Each number is 50 + 10 x the weight over the matrix's rms, rounded and kept within 0 to 99. Layers, rows and columns count from 0.

# layer 7 attention output (transposed), 160x224, rms 0.155, rows 21-25,53-57,85-89,117-121,149-153, columns 0-111
43 33 26 41 48 62 53 59 53 57 52 46 52 29 65 54 43 53 49 36 42 34 47 47 28 75 63 75 60 52 62 71 62 08 50 54 58 39 32 69 46 33 40 53 43 61 66 69 54 39 28 61 37 60 55 57 45 56 43 38 45 63 53 25 61 39 59 48 34 69 60 57 40 36 39 70 68 53 52 49 73 52 58 55 66 43 53 41 59 40 40 63 41 53 53 47 42 46 48 41 53 57 53 50 38 66 55 59 52 24 48 51
54 52 19 37 66 42 41 48 32 40 46 57 46 52 37 54 38 67 45 49 34 68 17 37 80 60 63 43 50 67 40 46 54 34 47 57 40 47 65 52 48 42 54 46 65 39 40 34 51 49 49 44 49 53 57 42 46 52 53 35 28 48 53 61 38 54 56 39 49 43 55 61 63 47 66 56 55 61 62 33 46 64 52 57 47 25 54 48 37 55 50 67 37 48 46 40 37 35 56 36 48 54 64 59 46 57 34 52 46 49 51 37
66 72 39 54 44 57 51 59 38 48 40 55 40 47 45 68 60 54 61 73 57 53 55 64 60 50 47 59 70 62 50 49 51 62 43 65 59 48 70 60 50 51 67 47 45 51 72 50 58 42 51 61 69 45 43 43 59 34 33 62 38 57 52 45 47 56 48 32 60 49 49 47 52 57 40 59 56 54 49 53 36 51 38 72 61 68 43 60 42 68 37 63 45 56 42 40 53 44 51 28 68 47 56 67 43 38 44 47 63 35 52 27
37 65 44 62 63 61 41 52 71 64 54 69 47 33 66 50 38 59 52 42 46 66 39 71 77 54 28 35 39 49 49 60 42 35 61 47 40 65 52 55 68 53 53 57 52 69 44 42 46 46 65 36 43 47 69 53 55 47 01 50 59 24 78 60 48 62 53 61 62 35 49 57 59 37 33 29 36 55 28 21 46 45 44 79 28 55 54 55 45 59 74 27 48 41 36 39 55 62 70 38 49 59 50 44 77 52 39 51 74 49 50 54
43 52 56 44 38 51 47 67 36 52 53 63 59 63 58 76 49 54 49 53 34 53 55 39 55 58 63 56 61 47 10 59 62 34 54 70 38 38 40 51 55 42 44 35 60 67 83 39 51 49 44 19 43 28 38 88 25 64 48 52 62 64 41 74 49 36 40 27 58 35 30 46 43 39 54 48 66 61 40 47 42 54 51 51 54 41 55 31 72 35 55 51 48 25 42 40 70 46 45 54 49 57 49 66 58 42 52 42 61 74 37 28
64 54 46 50 34 47 54 56 50 45 58 20 47 55 60 29 44 41 47 37 61 60 53 56 43 53 59 66 39 64 54 46 51 39 50 47 42 60 45 53 56 67 72 54 56 52 51 49 55 55 35 39 27 48 36 49 52 43 56 34 52 61 41 25 38 46 53 71 55 49 61 55 52 27 45 54 61 53 51 39 62 58 66 48 42 55 51 44 55 66 38 42 40 48 53 58 63 60 51 43 31 57 58 57 43 54 53 41 52 54 51 42
37 50 51 58 74 34 58 48 40 62 49 73 47 59 54 68 46 53 53 51 46 52 58 44 67 76 57 28 51 64 36 48 59 57 60 52 44 60 53 41 53 53 24 62 38 34 51 49 68 51 58 33 56 55 61 42 63 53 48 62 43 55 47 59 55 47 61 33 45 39 32 56 45 46 71 56 49 53 41 61 57 70 37 63 56 34 60 49 69 44 53 32 35 43 52 47 36 55 52 56 69 66 56 42 44 63 40 51 55 65 63 50
44 42 44 66 52 64 48 33 59 67 58 65 39 41 62 67 47 50 41 47 47 37 75 71 65 69 43 70 71 61 43 59 53 48 53 48 63 48 45 44 72 46 45 53 46 49 56 48 37 21 66 52 60 59 42 48 43 50 30 67 42 54 47 72 50 36 46 48 45 34 65 42 64 55 42 45 45 47 38 39 49 38 39 34 55 65 44 39 56 48 50 49 55 33 39 70 53 62 40 40 46 40 48 37 53 38 49 53 56 42 59 63
57 46 53 46 53 58 37 44 48 55 44 44 60 69 60 51 46 38 41 49 65 66 39 50 56 54 39 48 43 50 50 57 50 51 41 42 58 44 51 44 57 55 58 49 44 52 48 56 40 42 51 37 43 61 62 50 33 39 51 49 64 51 50 56 47 59 44 57 44 50 48 36 50 44 39 44 61 36 31 48 52 56 51 70 43 46 55 46 53 55 52 53 53 41 50 40 53 56 48 43 36 49 45 61 49 48 52 41 54 45 47 67
26 54 52 57 47 41 43 43 51 46 39 49 47 52 45 50 41 49 50 50 51 37 64 54 45 59 54 40 52 46 37 45 65 37 54 60 62 38 46 58 57 37 43 52 54 45 41 51 44 74 52 54 53 45 51 57 41 53 41 53 60 46 48 50 47 62 63 44 50 44 50 25 47 31 60 63 56 41 55 39 41 51 61 52 50 37 57 78 57 56 59 50 71 42 37 49 64 45 40 38 51 43 36 59 57 45 49 62 55 34 41 54
39 54 61 45 50 43 50 49 50 46 71 63 41 48 49 52 50 58 55 60 59 58 52 55 61 37 58 40 53 44 44 36 51 60 51 54 53 58 54 39 48 52 43 45 54 56 53 55 59 49 53 56 52 47 58 46 53 43 41 63 54 45 51 59 45 56 53 50 36 46 46 49 51 53 69 49 41 41 48 55 48 43 51 53 53 47 44 56 53 53 53 48 53 39 36 57 51 43 53 56 60 49 54 40 53 45 43 47 35 41 28 51
47 34 60 48 45 52 40 56 38 60 49 46 54 52 45 35 62 62 49 70 58 38 54 57 32 49 54 50 42 27 52 57 43 54 39 53 56 37 49 66 38 47 50 48 52 54 49 60 53 54 39 65 36 34 37 52 58 65 43 41 58 49 43 45 45 38 45 63 49 47 65 47 49 50 32 41 62 42 51 50 34 55 47 36 46 64 43 74 28 52 44 53 58 58 46 51 53 48 37 51 56 48 49 53 51 54 46 51 48 50 55 44
68 61 54 57 56 49 38 69 57 49 70 58 62 59 51 53 53 61 47 58 53 48 40 35 33 47 47 50 37 49 49 45 47 57 43 48 52 38 55 51 43 46 38 31 49 64 61 50 51 48 44 42 39 44 56 53 54 60 62 49 42 51 41 43 44 48 42 41 37 65 44 46 41 48 40 47 39 34 54 59 56 55 47 59 58 66 42 69 46 48 48 61 46 44 51 38 56 63 64 59 44 54 56 44 53 55 55 55 57 62 50 55
35 59 42 49 44 42 42 51 50 46 67 45 43 27 51 64 50 67 36 54 57 55 45 38 31 57 52 60 52 49 57 46 47 55 44 54 55 49 45 52 45 45 54 47 32 40 57 46 60 56 37 43 53 40 38 59 44 39 53 44 55 49 43 43 47 35 54 51 48 53 63 61 46 47 58 78 47 51 48 58 51 55 62 51 46 42 60 34 56 48 52 44 65 54 41 55 34 38 55 50 62 39 47 42 43 52 61 53 49 53 42 41
65 48 49 49 55 52 54 40 53 35 54 41 55 51 46 35 45 45 61 42 64 41 40 54 49 52 42 47 54 61 61 44 40 64 40 47 40 57 35 57 45 58 72 54 37 60 42 64 55 46 70 44 59 47 69 40 74 44 57 51 49 50 58 58 61 49 58 60 29 45 38 49 53 49 40 44 39 44 56 46 57 31 55 51 60 47 56 49 40 49 52 38 50 54 58 50 44 53 48 72 66 49 65 49 53 57 58 42 45 34 51 48
47 55 49 54 53 59 52 46 50 61 52 42 65 66 48 54 55 46 44 52 38 61 43 53 42 49 40 34 43 54 61 40 49 60 58 50 38 36 61 40 68 67 44 52 35 59 42 60 42 43 70 33 63 57 50 28 56 52 64 61 35 68 53 55 41 49 42 55 53 74 55 49 42 59 47 52 58 52 65 44 43 52 58 54 64 53 41 45 57 41 54 44 50 51 55 53 49 58 45 57 43 38 65 48 56 43 65 49 38 48 60 47
52 46 42 47 60 50 43 44 62 53 54 37 43 62 41 33 49 40 43 41 69 53 57 41 45 49 40 53 60 40 51 42 58 57 34 45 50 47 41 40 53 52 52 39 31 57 55 58 70 44 42 38 49 50 50 49 52 43 53 44 47 65 51 49 55 53 42 51 56 49 61 36 60 65 45 52 49 44 36 51 67 41 51 51 55 51 54 38 57 47 52 39 53 41 57 57 62 46 53 50 48 63 48 53 55 42 49 44 54 67 31 57
34 35 46 51 42 62 59 26 49 47 53 52 50 50 53 59 46 52 61 42 50 45 32 57 35 69 58 37 55 48 47 33 32 46 68 34 29 54 69 84 55 60 62 45 58 54 45 56 52 52 59 52 53 57 42 54 42 45 58 50 51 33 26 52 75 47 52 73 69 47 41 42 56 41 35 50 62 58 58 37 57 59 49 59 46 47 67 38 40 49 50 47 48 47 49 40 44 43 27 48 55 40 53 52 40 66 32 38 40 47 52 47
70 45 55 40 59 62 57 49 43 56 63 52 62 49 49 32 51 48 49 75 40 46 72 55 50 50 45 38 55 61 54 45 56 54 55 56 54 44 37 50 34 50 55 37 64 44 43 51 58 49 47 59 59 40 50 50 44 74 51 37 63 50 54 55 56 65 81 34 49 53 44 59 56 43 45 42 47 45 43 45 61 60 43 28 46 44 58 67 42 73 41 72 53 47 65 51 54 62 55 49 67 51 49 42 47 56 36 53 53 44 55 56
34 49 42 55 59 45 51 46 57 66 46 41 50 44 47 45 54 63 53 56 43 56 50 45 55 35 60 54 38 34 52 65 53 56 62 57 60 47 50 41 56 38 58 39 46 51 49 58 45 52 43 48 47 64 51 47 61 54 58 53 52 45 43 58 37 59 48 44 63 63 62 54 47 56 45 60 53 45 44 63 64 51 43 50 49 62 44 61 53 58 45 53 54 50 58 43 53 55 38 46 57 53 41 51 39 52 43 40 53 47 51 40
66 67 44 65 55 41 51 46 49 65 41 50 52 51 43 56 73 46 48 39 56 40 30 35 59 39 36 43 43 50 57 38 47 60 52 37 49 50 46 36 64 68 37 57 30 16 47 38 39 58 50 40 74 68 44 46 48 38 55 60 48 61 56 49 71 56 54 62 45 65 31 41 47 50 36 44 63 49 60 43 37 65 46 67 63 52 53 40 46 22 62 36 56 62 58 42 43 38 55 47 37 51 42 50 48 42 37 50 76 71 51 35
33 74 47 61 50 54 52 65 46 46 49 47 56 61 50 54 55 53 60 53 43 45 51 33 64 50 49 44 56 54 45 49 51 27 60 62 56 65 56 50 56 45 46 57 47 36 51 51 51 51 58 50 63 60 40 48 56 51 58 39 47 65 64 43 68 48 49 55 45 45 38 53 40 50 47 60 54 46 66 44 60 60 68 59 39 57 58 51 56 29 60 26 55 31 55 68 39 60 45 55 46 35 49 58 57 49 51 42 48 65 58 65
29 67 51 60 51 41 58 49 35 41 62 31 40 52 49 47 37 44 41 43 51 42 47 59 47 60 46 66 33 30 32 54 56 43 47 37 47 60 50 34 53 55 34 46 50 63 56 56 58 65 59 73 52 65 48 52 43 49 49 66 51 46 52 52 55 55 48 50 45 63 65 50 49 51 63 44 50 47 58 37 56 47 61 35 35 49 49 53 35 39 47 59 56 49 48 60 56 50 56 62 52 39 55 59 52 48 58 30 54 40 55 60
48 58 48 49 40 58 60 55 54 31 26 41 47 29 43 44 57 47 73 47 43 32 48 60 62 37 59 55 56 40 63 47 65 53 54 57 71 60 53 55 34 49 54 60 60 46 39 35 33 58 57 66 39 68 52 55 30 59 40 57 63 46 48 41 59 53 55 44 39 44 33 50 41 58 47 55 56 53 52 45 42 48 50 57 47 47 41 54 39 64 59 78 42 50 61 45 56 58 45 54 37 42 58 36 53 55 63 44 48 46 55 57
37 42 68 28 36 47 46 55 61 63 55 67 46 45 61 64 44 36 45 69 31 62 65 57 38 53 38 54 56 47 37 55 47 29 52 61 52 53 43 62 49 39 48 43 61 32 59 52 57 34 28 70 52 26 31 43 32 53 18 74 56 34 39 58 43 47 57 46 45 46 59 55 34 43 50 42 42 63 49 33 53 67 32 29 48 54 64 54 56 66 40 58 34 56 40 49 37 43 33 46 60 63 31 32 48 48 40 63 57 48 86 58
# layer 7 attention value, 32x224, rms 0.18, rows 22-25, columns 0-111
56 40 44 46 53 42 70 53 47 46 55 55 42 65 29 55 34 36 39 40 29 74 55 47 66 36 58 55 38 70 52 27 45 53 49 42 34 69 52 48 52 46 48 47 48 57 47 43 58 45 54 46 52 64 50 41 54 41 55 49 57 61 43 68 53 60 50 59 41 58 43 39 37 34 54 57 62 57 53 39 51 43 45 55 40 57 43 16 58 50 71 71 65 39 52 28 51 28 57 34 43 52 51 57 27 47 63 53 57 44 66 44
48 56 66 43 46 47 56 70 53 47 38 39 51 33 49 48 51 49 54 58 53 59 49 52 60 58 58 42 60 65 54 60 42 23 64 50 39 44 43 44 36 59 64 46 54 35 47 61 50 34 42 45 53 59 54 49 53 59 57 33 48 51 51 42 64 34 52 56 64 33 63 57 65 65 44 56 36 57 44 41 52 62 55 42 71 39 56 36 38 45 37 46 60 50 42 47 48 45 55 41 54 65 48 52 49 65 53 40 45 41 32 69
56 38 48 42 62 56 51 47 27 54 51 42 44 54 46 38 37 61 51 48 50 54 47 49 39 38 58 59 44 62 53 39 42 46 48 40 52 45 54 34 37 42 45 56 71 52 54 68 69 55 62 48 34 60 56 49 55 43 48 58 37 50 48 40 34 35 35 60 52 43 45 32 52 45 48 44 60 53 60 39 59 59 38 37 40 55 39 68 62 43 34 48 53 65 36 46 51 64 54 38 55 47 48 36 38 69 32 48 56 53 54 48
56 42 57 49 56 50 56 68 65 55 50 69 41 46 38 60 55 44 61 52 37 43 51 63 49 52 41 49 59 55 38 55 63 44 52 57 47 52 50 39 40 50 39 50 72 58 56 47 40 54 51 35 45 58 56 39 51 42 59 44 40 52 58 25 50 47 33 60 50 61 61 45 38 51 44 52 35 51 48 45 32 60 57 65 36 47 56 47 37 43 45 70 41 39 63 57 61 44 55 47 38 37 33 51 51 38 37 49 49 79 60 58